Part of a small language model's weights: width 768, vocabulary 8192.
Each number is 128 + 32 x the weight over its row's rms, rounded and kept within 0 to 255. Layers, rows and columns count from 0. Numbers have three digits each. The size before them is the row's rms in percent of the matrix's.

# layer 5 MLP down (transposed), 3072x768, rms 0.0318, rows 1155-1171, columns 192-383
120:143123128136161103121158139148116115091190148146127133134100112124103129142152130109108021077122162163099116115112087108159168115130153143107148119117157148130091077095158073152130164130095104161093123178169110174147144164200052098142071154141132140093121105081155156104098095104137083103053067097171098104146140145130113175156140162143103122147149156166113092127163109100121127103105147130158116041145082148098151119086099189120180131123120166100136149136164079111124109117139141093070121176129151111130128101117191106114132111140150188181060119092167167103154126145127119080
099:184142143232106084120141046119176077140105162138125120171120155122107141186141164155170155124109071121117136100129065068163110158171100120136134121087097126099116047124110120084118138103156139151158131090106118102089125143078116147141119110139141127122116143192116172151126091118130173131145192126137098102160128141133179147124054121142114066131090129123150097110116143123113099090118148128146163145139133138096114093212109166141131163101138088101101130073103122120088124078143158116141120080120087103166151097184120083135173108123206109154183182105155130152162095175083119158
106:104204131195107180110158122089102166152169138113108115123110154142095103125167196077130048133126197109211130099158107125094128120149104138124116128116114140129142144116145110101049130169097111128163114144177096138120170070099148113148121167102076169130107106138109147136187110168160113081163199108170156153166166087102113115128143119128147087150112134065128129060148139076093118148124133103136079124153159150085105100108108117072146119090103107119101156120176089168106119174143158156115136155164152189107130162189111096105138132148165129163110049058150124131147059117118069125
104:087101076140153138147158174122127142107101151103118144109093126143141130144176179162113146114109156077160145181091105124104092119136130152153116105124152131148151129159159210140143114137163166139095153121095192123096175115088103170173155101113135111108148145144147116156149141128159140118165102138145141113105107102103087121124139152128129119122120118147117102100100170161178109119172109127113131212127162090117119120126088139132140145172207123149155132184131092172144145140093099119044141096116140158051094112121159134166075092165142138210107180093182101138130141153136123135
104:197142137146134158150121115110141110152169163093113093138112148104115144109137159133093132098176102178193152086147106151110118147142107093090128117131109171080128141121091083210081231169111127137160133104091144110131136109136125086101102102132105155125146112134059177100109114125082083100146142159124203174136178101088137116122125056171094148134134116148087134107137109178145105142122180157093198104141157133135167127092109195143105193117052135175106103147127174129098141091102126117106087115142094088179129144099137148117117066129189147162139107146209104126193132148149137138
112:133107139091074128095145143163145140106209148117192092128129060180118058137143108120116092147173164188103157110120120123059122148124153089097113107106111133147102105091120102131091094144177093168170159123155151116182159057179143136097166066196119112117097108117112095152083123130103157106197130130098161147110087103137111105127118128125211113139150137074107118169109136119188158159159142115200111103117042198077054103192128140119120135090150102127074066142074126096146118160141072180168131134153158113110147160115149104165118158166161158179182125118132110122092118128124210129
097:138142097095068122113104084138082107060164107150124138126175141166148191122077136105123182175159042172200120120105065127135134062160094191135157130076119114100094115119126098066036098120164111149119128120146091171159123150154095101112132150153169136182142125099151124111140073161081148168091109173140124142089121116167162065077086084120133155109161115125127091135219137182117100154146175150084154124165140116141121066119147083136077168135112098091135120070130085122146159132118123115138109066120145092104137091075145149110137134162161112140123106116081190140093175090144128108
095:157119134136181130092122176112108091143132143103103104164070123111076147166092143127098142141163090089141075123095106156154128078137121165111195119105188121109116152174104173134197126090098212125138132094129124146114141137166110067126109124099102074110227130161140104131103102090122121172142149166087135086127168166132156117066153157101065103146155176121063155103128102056124148115176131200167128140103103101119207111149150147124107152131122126114129116128073131150166104137123138121116152144159130178084159094114185094083107056122118131058127128125102095190112109167087100130
091:160134144103180120122142178101133108126115121164109130105133128119173062102126132125123101151118093144123125150100125089090118123115158089099131129179087083170192041107152139153113108124120053184151136118145130195073095132087143155087109110047130149165139127153137114130103185130089142095099140130196153119133146080138120095151148152162089138207106123128150152125084087112123161190163147168126149179179186155109089197117145075130108096143117110097131108127078150088123130076147181135117079136113132113170133140142085096160139128112112166128112153153145177151114124194153103155
088:066101150142132117096076100184139120140143153121153119088156136104150155061094102130135100092144098144153123180116123182134141096134133183135190133118140150127138120106165173195178136103084055111145136144165132152086102220140141130165119097096164130158140099170152103118088116130183196147211165111120101192165082111066162130172104139115101081107116116095104132084143115129076151097162119085079094155139140123085101172157157144111119042116133162081165130167103176151048145100137133120163122121046135107105110169092169158094111099141163149104101141145143050151124127104163123161
097:123122117138099120108042119072120109094158143042185136136111133077106105125059130174149131111077080100093181137156178142069190119194155174107094084157119184066159062233113129168182115116096120138118120136105135119093108178183085171125132150118142152178149135125082112087149088146102137178099125101102111143101163139159116117107166200116102096166115125149187092101168132118136201131121147135108100169142104114185150138200116074182110153182085148100125091109109083179110115161150137067084121144168115143157145119124156125070134170139117118138063148155112091132130181068174086132
097:131119112098127102134170118124146104165073160124075099130138123100130165085127092072109143134122098050129057139144147119134099110101109156032123162106137111054152127103094156131193070167139135124067129139181124068082135081130126169066136082137056119139143119106137162119128167145102130076097125085141176130098134117099146074139091107118195135170135117151141228126110108076139089080123118109112156132130130091111127143111143121148122179151044113146130121083120119133117099121166183093141098114116136144061100122122141088174149122126112111157136108155133114119131149151158095125
101:179129126164058067100197141099154100108055158233109160121129167110073126089102116182132113132096146130074169117088153154184103155087104136122138171086141125150141120140193129127066212128126159128123132109126148135077134144145123105137136091143123145098092150177070138129162075097161136105060152161145198128085109127143122160163178142146097110111089115109107146127120145096120091124206139135137096110171087119141145120109193107180130121080140109092100157171152093131122104147126123066140169167106152128074162132147107148127102068177078168132176155099088176170154124180133125113
083:101109110137105108107134136128094130124174132155177156132084153141128133122143141130111136136157138174097158119107083089112102138173133138138129107177125063130134090121156083097065168156093173130126082130121141186122154113106150158125066175113067055082131161202167096078119143096110167072101175130169167152155073129157160119126116078113152132100089086123146103127138110096103142114115082177143113161135066170174180026127041135177139056116105143122155131122137088160148144127138138128099149130087144127107108124120100151121133219131097106095157097086133163135108101055101095083
115:128111163158138113138124096088106155125079095172117053113110185102133119160091062093111130070156147152103126097136112091137087109154159133111173082116105101163131058054164131066099136153164106099187131140132197125118204132158118127205083073166169147073123111122114096150136142095112127112160124109104176114108125156156090118111102140147121115110114173159161131072137081094142093128174116119175117131145134106086152098152118129221106167081113136141100190120157103154170112161079108115108100136139124080141135169149150176117119128088122167139161133097131107123098128195115113100
093:087158138147175161184091163111114104103139126091133167118121151133118096097142126185159177160123078112150147185171074145224179097087052116127141104129142110088130067185167128096112094088099135093155180119132100125115061155114079189149112143185079123172105130131154109095114119158107171079057136159093133181130112173103173122136089134112083087159106111116142163119105138080084090096105126175118082136136122115120057136096117084125168165140162127149117205110183188135115167104106136056100154114111141108085127091165116131170158172159117152094139120133148151139089114163122101136
097:157158098145139161137129074112158156133102161153124103144104118066175116145070121078086091187116176107169172143189163133084159162202147053125106097143157075121153137119086066097047132080098126066114128114083107152113096200153105152099118141148201080166094105114130166140148101098051142107164144139079114149146187139076106127138086094108188074101100173105139187153121133144126110148153119111133140176137121099141129112133100079115101082151137140146121159141131134137092125165108176074134176175098103116108139091142168120151086152094151180144175161099124094091092131139130135101
# layer 5 MLP up, 3072x768, rms 0.0332, rows 1156-1172, columns 192-383
103:136181135122140092175098159106141135085145163159159176124129181179142134139133168106102149142090106114131086138127117129103089110117172193151096085166111102137144172113157095137096082170154169158106186103063172116137166177143120122128096120094128190143150125168126167140135118151143100127052107147171099088128078107176185125163143159109142130181058201091137146172150158109073100087128143125104167149106175130118099177168149133175098166133073138186092166133113104143126189102113108092059147138139129157115091168128132115146156124101107137117113101139154135125114107194099127105
094:109152161112151106171149099090123119109136190079100143103083106111153074103114141122156165144137111118098119125125151155181119117132141150096082122141163115117143147112149123089062158146135094105094172101113119114150109120174079144146113090126138117115207197132082127143123148139076113142104090148118091091134161181151208124055127127123135076087125123126153161121105106134071153145131072099133119144101125118085095151073189067117171152138148111156125134131153151114143138073148115101126106124125121162170159109142097129096119121171152091170124107125146151068085199156105163103
104:101037123151031036101110111094101158115103118106099115126097148117173122119114082104081135050146141117124079112152179156142155110141093178115127110164171104146133154136094147118095153090101083104146147117117147171104183061140109158074156128161142136101113128141090128145106144170167117146120117156158108110103148078145169143089101143119125070074219112026122158089081173135127076144157093076151132163132174122125122118142086112119143128104117167102124143102179160151200133155152134094132132079173152162130127175158145162081131153134147105143119075135099093078137117127112101095
107:068141146172130103084117101189108110148141151093122140129123151096086124153160170062160131091088134092124110157132139098126131110088093151106120181130115115125098156074096082107112125132122165135091138142135113161169114148163136177122133168130115097163164134128130098136069156082165111185074121109066160078133119205125119167097088102138175062096123136108140130070108132099100099150189115099098156080128186117154096146127141136122100118149151189142147141128123153146164152094106066144096163151146160140107118132085135110100140051091150142107114114116088141097095113166119186107
109:145184115170137127166126176118139209143119142100093149111086207150110074153141139130098132077148140136071137147079113055135075166166149160063080089186153101123172201114117093091116124129145121118143183113155139170126105119162108161125163114084115142154181148107111121177103122132139156093124094129116145088158126164191140149117090104116172101173126130169114203132176120103119072178139083144136175179140132142106122109154129112198118167100111111191113167097110087133098155112106098013091129070157135179142145095145116076192177133134145164191115075127139097117168088158148127096
096:115127148125153159161118099094135154171094091173159085164123176120125117152173096149144106120119141080134091109118176196141151151141110177139108105147141093173156144169127162118109120188093127164098137156160135162089164125131152158120162116128098143119108147118130159170108149133150180127071172107099079072129166190079184144160093195133152071138131078145134186119120119105118133096158089180143128067119131085106078153123139110144150122080123112123087124088087061117135136086132114151145137100086102145132117195146155103234161146031113134117115112078099168128133113167135207138
099:053120159134191046139117122100132099162081141062123141152117165132178113115090158136156066151176104120087059106088135202113130157125171096150137117124112110145097154170163108155109087091163159125107119140134127080135096147105145162185195143126111141132119153134113157125116124159105163155120139108190092113120156119115125126109177136132071106109182099148146103097108114100161087128101120119099184114129152221097092127130121196156079180037226112124127142125116116115161143151121132086142090155136145141110133168138098050096223154103084142133175078161215083103151170111161042126
085:094109150098069142151088067166111081102090126174091152134110132142091132115090160172091123073097168137136125128112125099109128157146160167091129178157141161085070177106179140146125129136138175098129092161114154096176116167134114166117120091156120138110102109088159119166107125104133117222082130130082097141101152127102145176079167151139134045084148079132133120094123165159118098124109088117115141153074120107093170166153098173166158172165175096124100157142125199141098206067124149090124178086160114125173011180135139139080106145126159130171170127161135096134142153098125170161
095:120183191109155141185132071143106115131128119137136123131121109164141123136211114096095133108082166159121092080124116142155152117123114221127152141153190076101123177123175079084147185141153178163152172132128098151194170098108132132057122146170126151098100138156105194092177112102119082161148123102152116069101127137139089106138081124129162136071108097081146112114121081103186099142141105153158157071052130135055116132114106120094110197211190108143119144096152098148142116152058092131170115146146180120113115131106141168189116098098097116146161078061102110140138069143149223126
104:093189151156141132153133185085091152140158035137135128150151118131140139121160147131103109102160184099099121197017145154116137126131162109156084106074135091155200133136114113111116155141136137153104141142144097100147140165103112131130154087125159116053157098113110184128135127176160125075141129145126140109156101120143178137124119100088114118114146181145079145111095096093203052135194118127133095123118105134081121163091162152105136114164211130130111106081129134083179127096149136082125181127080120160095112128069159119209147106137150095131165084096110109125161076144165105133
098:116125173163116110147117146160084134144107145104136151161138120167083085126157126134063131140098157163058172063160166154132082120171127091158141133073162133175086095165146073136116162140094106099132131137056074131166125204154136124100097083109158166126106134087173114115128121104187127110121091144095128128128070173128062138096162117162120175084105122108127098109131106171146149145140079121186089109084120127133151154085091140063161103137205161168186118151128090132148161078112095116066130149137143124135105180186167155116186053140218121138122141090134096175096170151145123097
098:153151113117098156167159146142175128117116144138148152183158154122093075139059126165118177154149148133107097074139154119084072140131098181162107108168071133131095086111074100117146156152109103100062153168116156091170061166072106165106121149144112103083137123144151078162136071094072143147113122071148146152183139118138140144106142149147074119142101135150107140135123147108117135088108092127141160141073114107126111161134109115108136139074161106134096109167138121165112172092110112104089161112100122146197101158184164044154138115141154141168136130151132056126194130160181132202
092:130143162169137122109117142152134113175086134106101149148085100094042159147136161067188147166108176122135138153144140102142092115188114103084096187150142157125062156143155175119134113098103135140156107080135172116174068147068139154066151142197105111173192133121084095131120136153183109148156145133051164138065116149118089078125138098147103046118122124106132089137187175140063147132108148069142152094102132090128068154110145121053119110147123163101160142146079099107158205066165112139137098136136146114081130155130169069111103128056135062151079172093143118120166149082093163196
110:181135117154113125194120131186110155147056100077100168099148142123145106116148127107098100108102124120092128127137101098131169143172165134121087129150130142058120174087156109082116172126133121125087079158113225135128089112138144117137152181111149160149148085129096152058118099045107138088163154118075132117135113184097115135089121101094146061138148090183138131160125157096096151122111138126079173140174136114086113097119103111148141145074117144172156110166064104122113100111140141157143099175083087116158112165142151122115108135127092099124158117090184172143124123129127096169
099:094144136120109123090131099170124162154124146082123120099110130114188171094118109176082119150175136096089077185153116093110129104155133129210157118104161133184091122112108157149130147145211114122137097119140129145116113102107098146109170060075177132204153117130146149154136128156132089166172061152132172165149111081168145197132101118158124045092129096134144179126117062113120000104107076109114148142113061150101158144114139141130123134106151152152130128145090122052133119119093131109154118126177122100149154178113130103106146098147149155136079100080133177110213173137091147132
095:127121171119175161141107117173115178136134163148079127190123155082065082145171165100149186071187106108098127131135109120093187123161140157082093151082189188104122221122117119142080092138042131125150146127136119078152154119142176112136134212106106126009133069137175124080097121132061103095129107118136116134216141088069119158131128130130129132118106187122101144150131121135144131154162199081156128112107138175163087098142157088178182115123145128136088132204096120098130140127088136095123112161153169186166100119165118133125148101148088176113115097128087200123141122180168099157
101:106115086107159184188151126074148119191149162136204149139121172054211087085176112098105149097117100106124134133091220125139155105131155131117142159174158114141131146162085116159126156140118142100051150160156118158112156123132181116110111122178158149108111136118142116088162173129155156134159106114126066108151106186175144094159172091129109094144057126148128164132167132144117125108116141104120147149091101162057170159129175153117175116170138162117084122162148149107130118089166117108129134132121151169115095205179138165128130107106133145136168175075136126123161183162080121093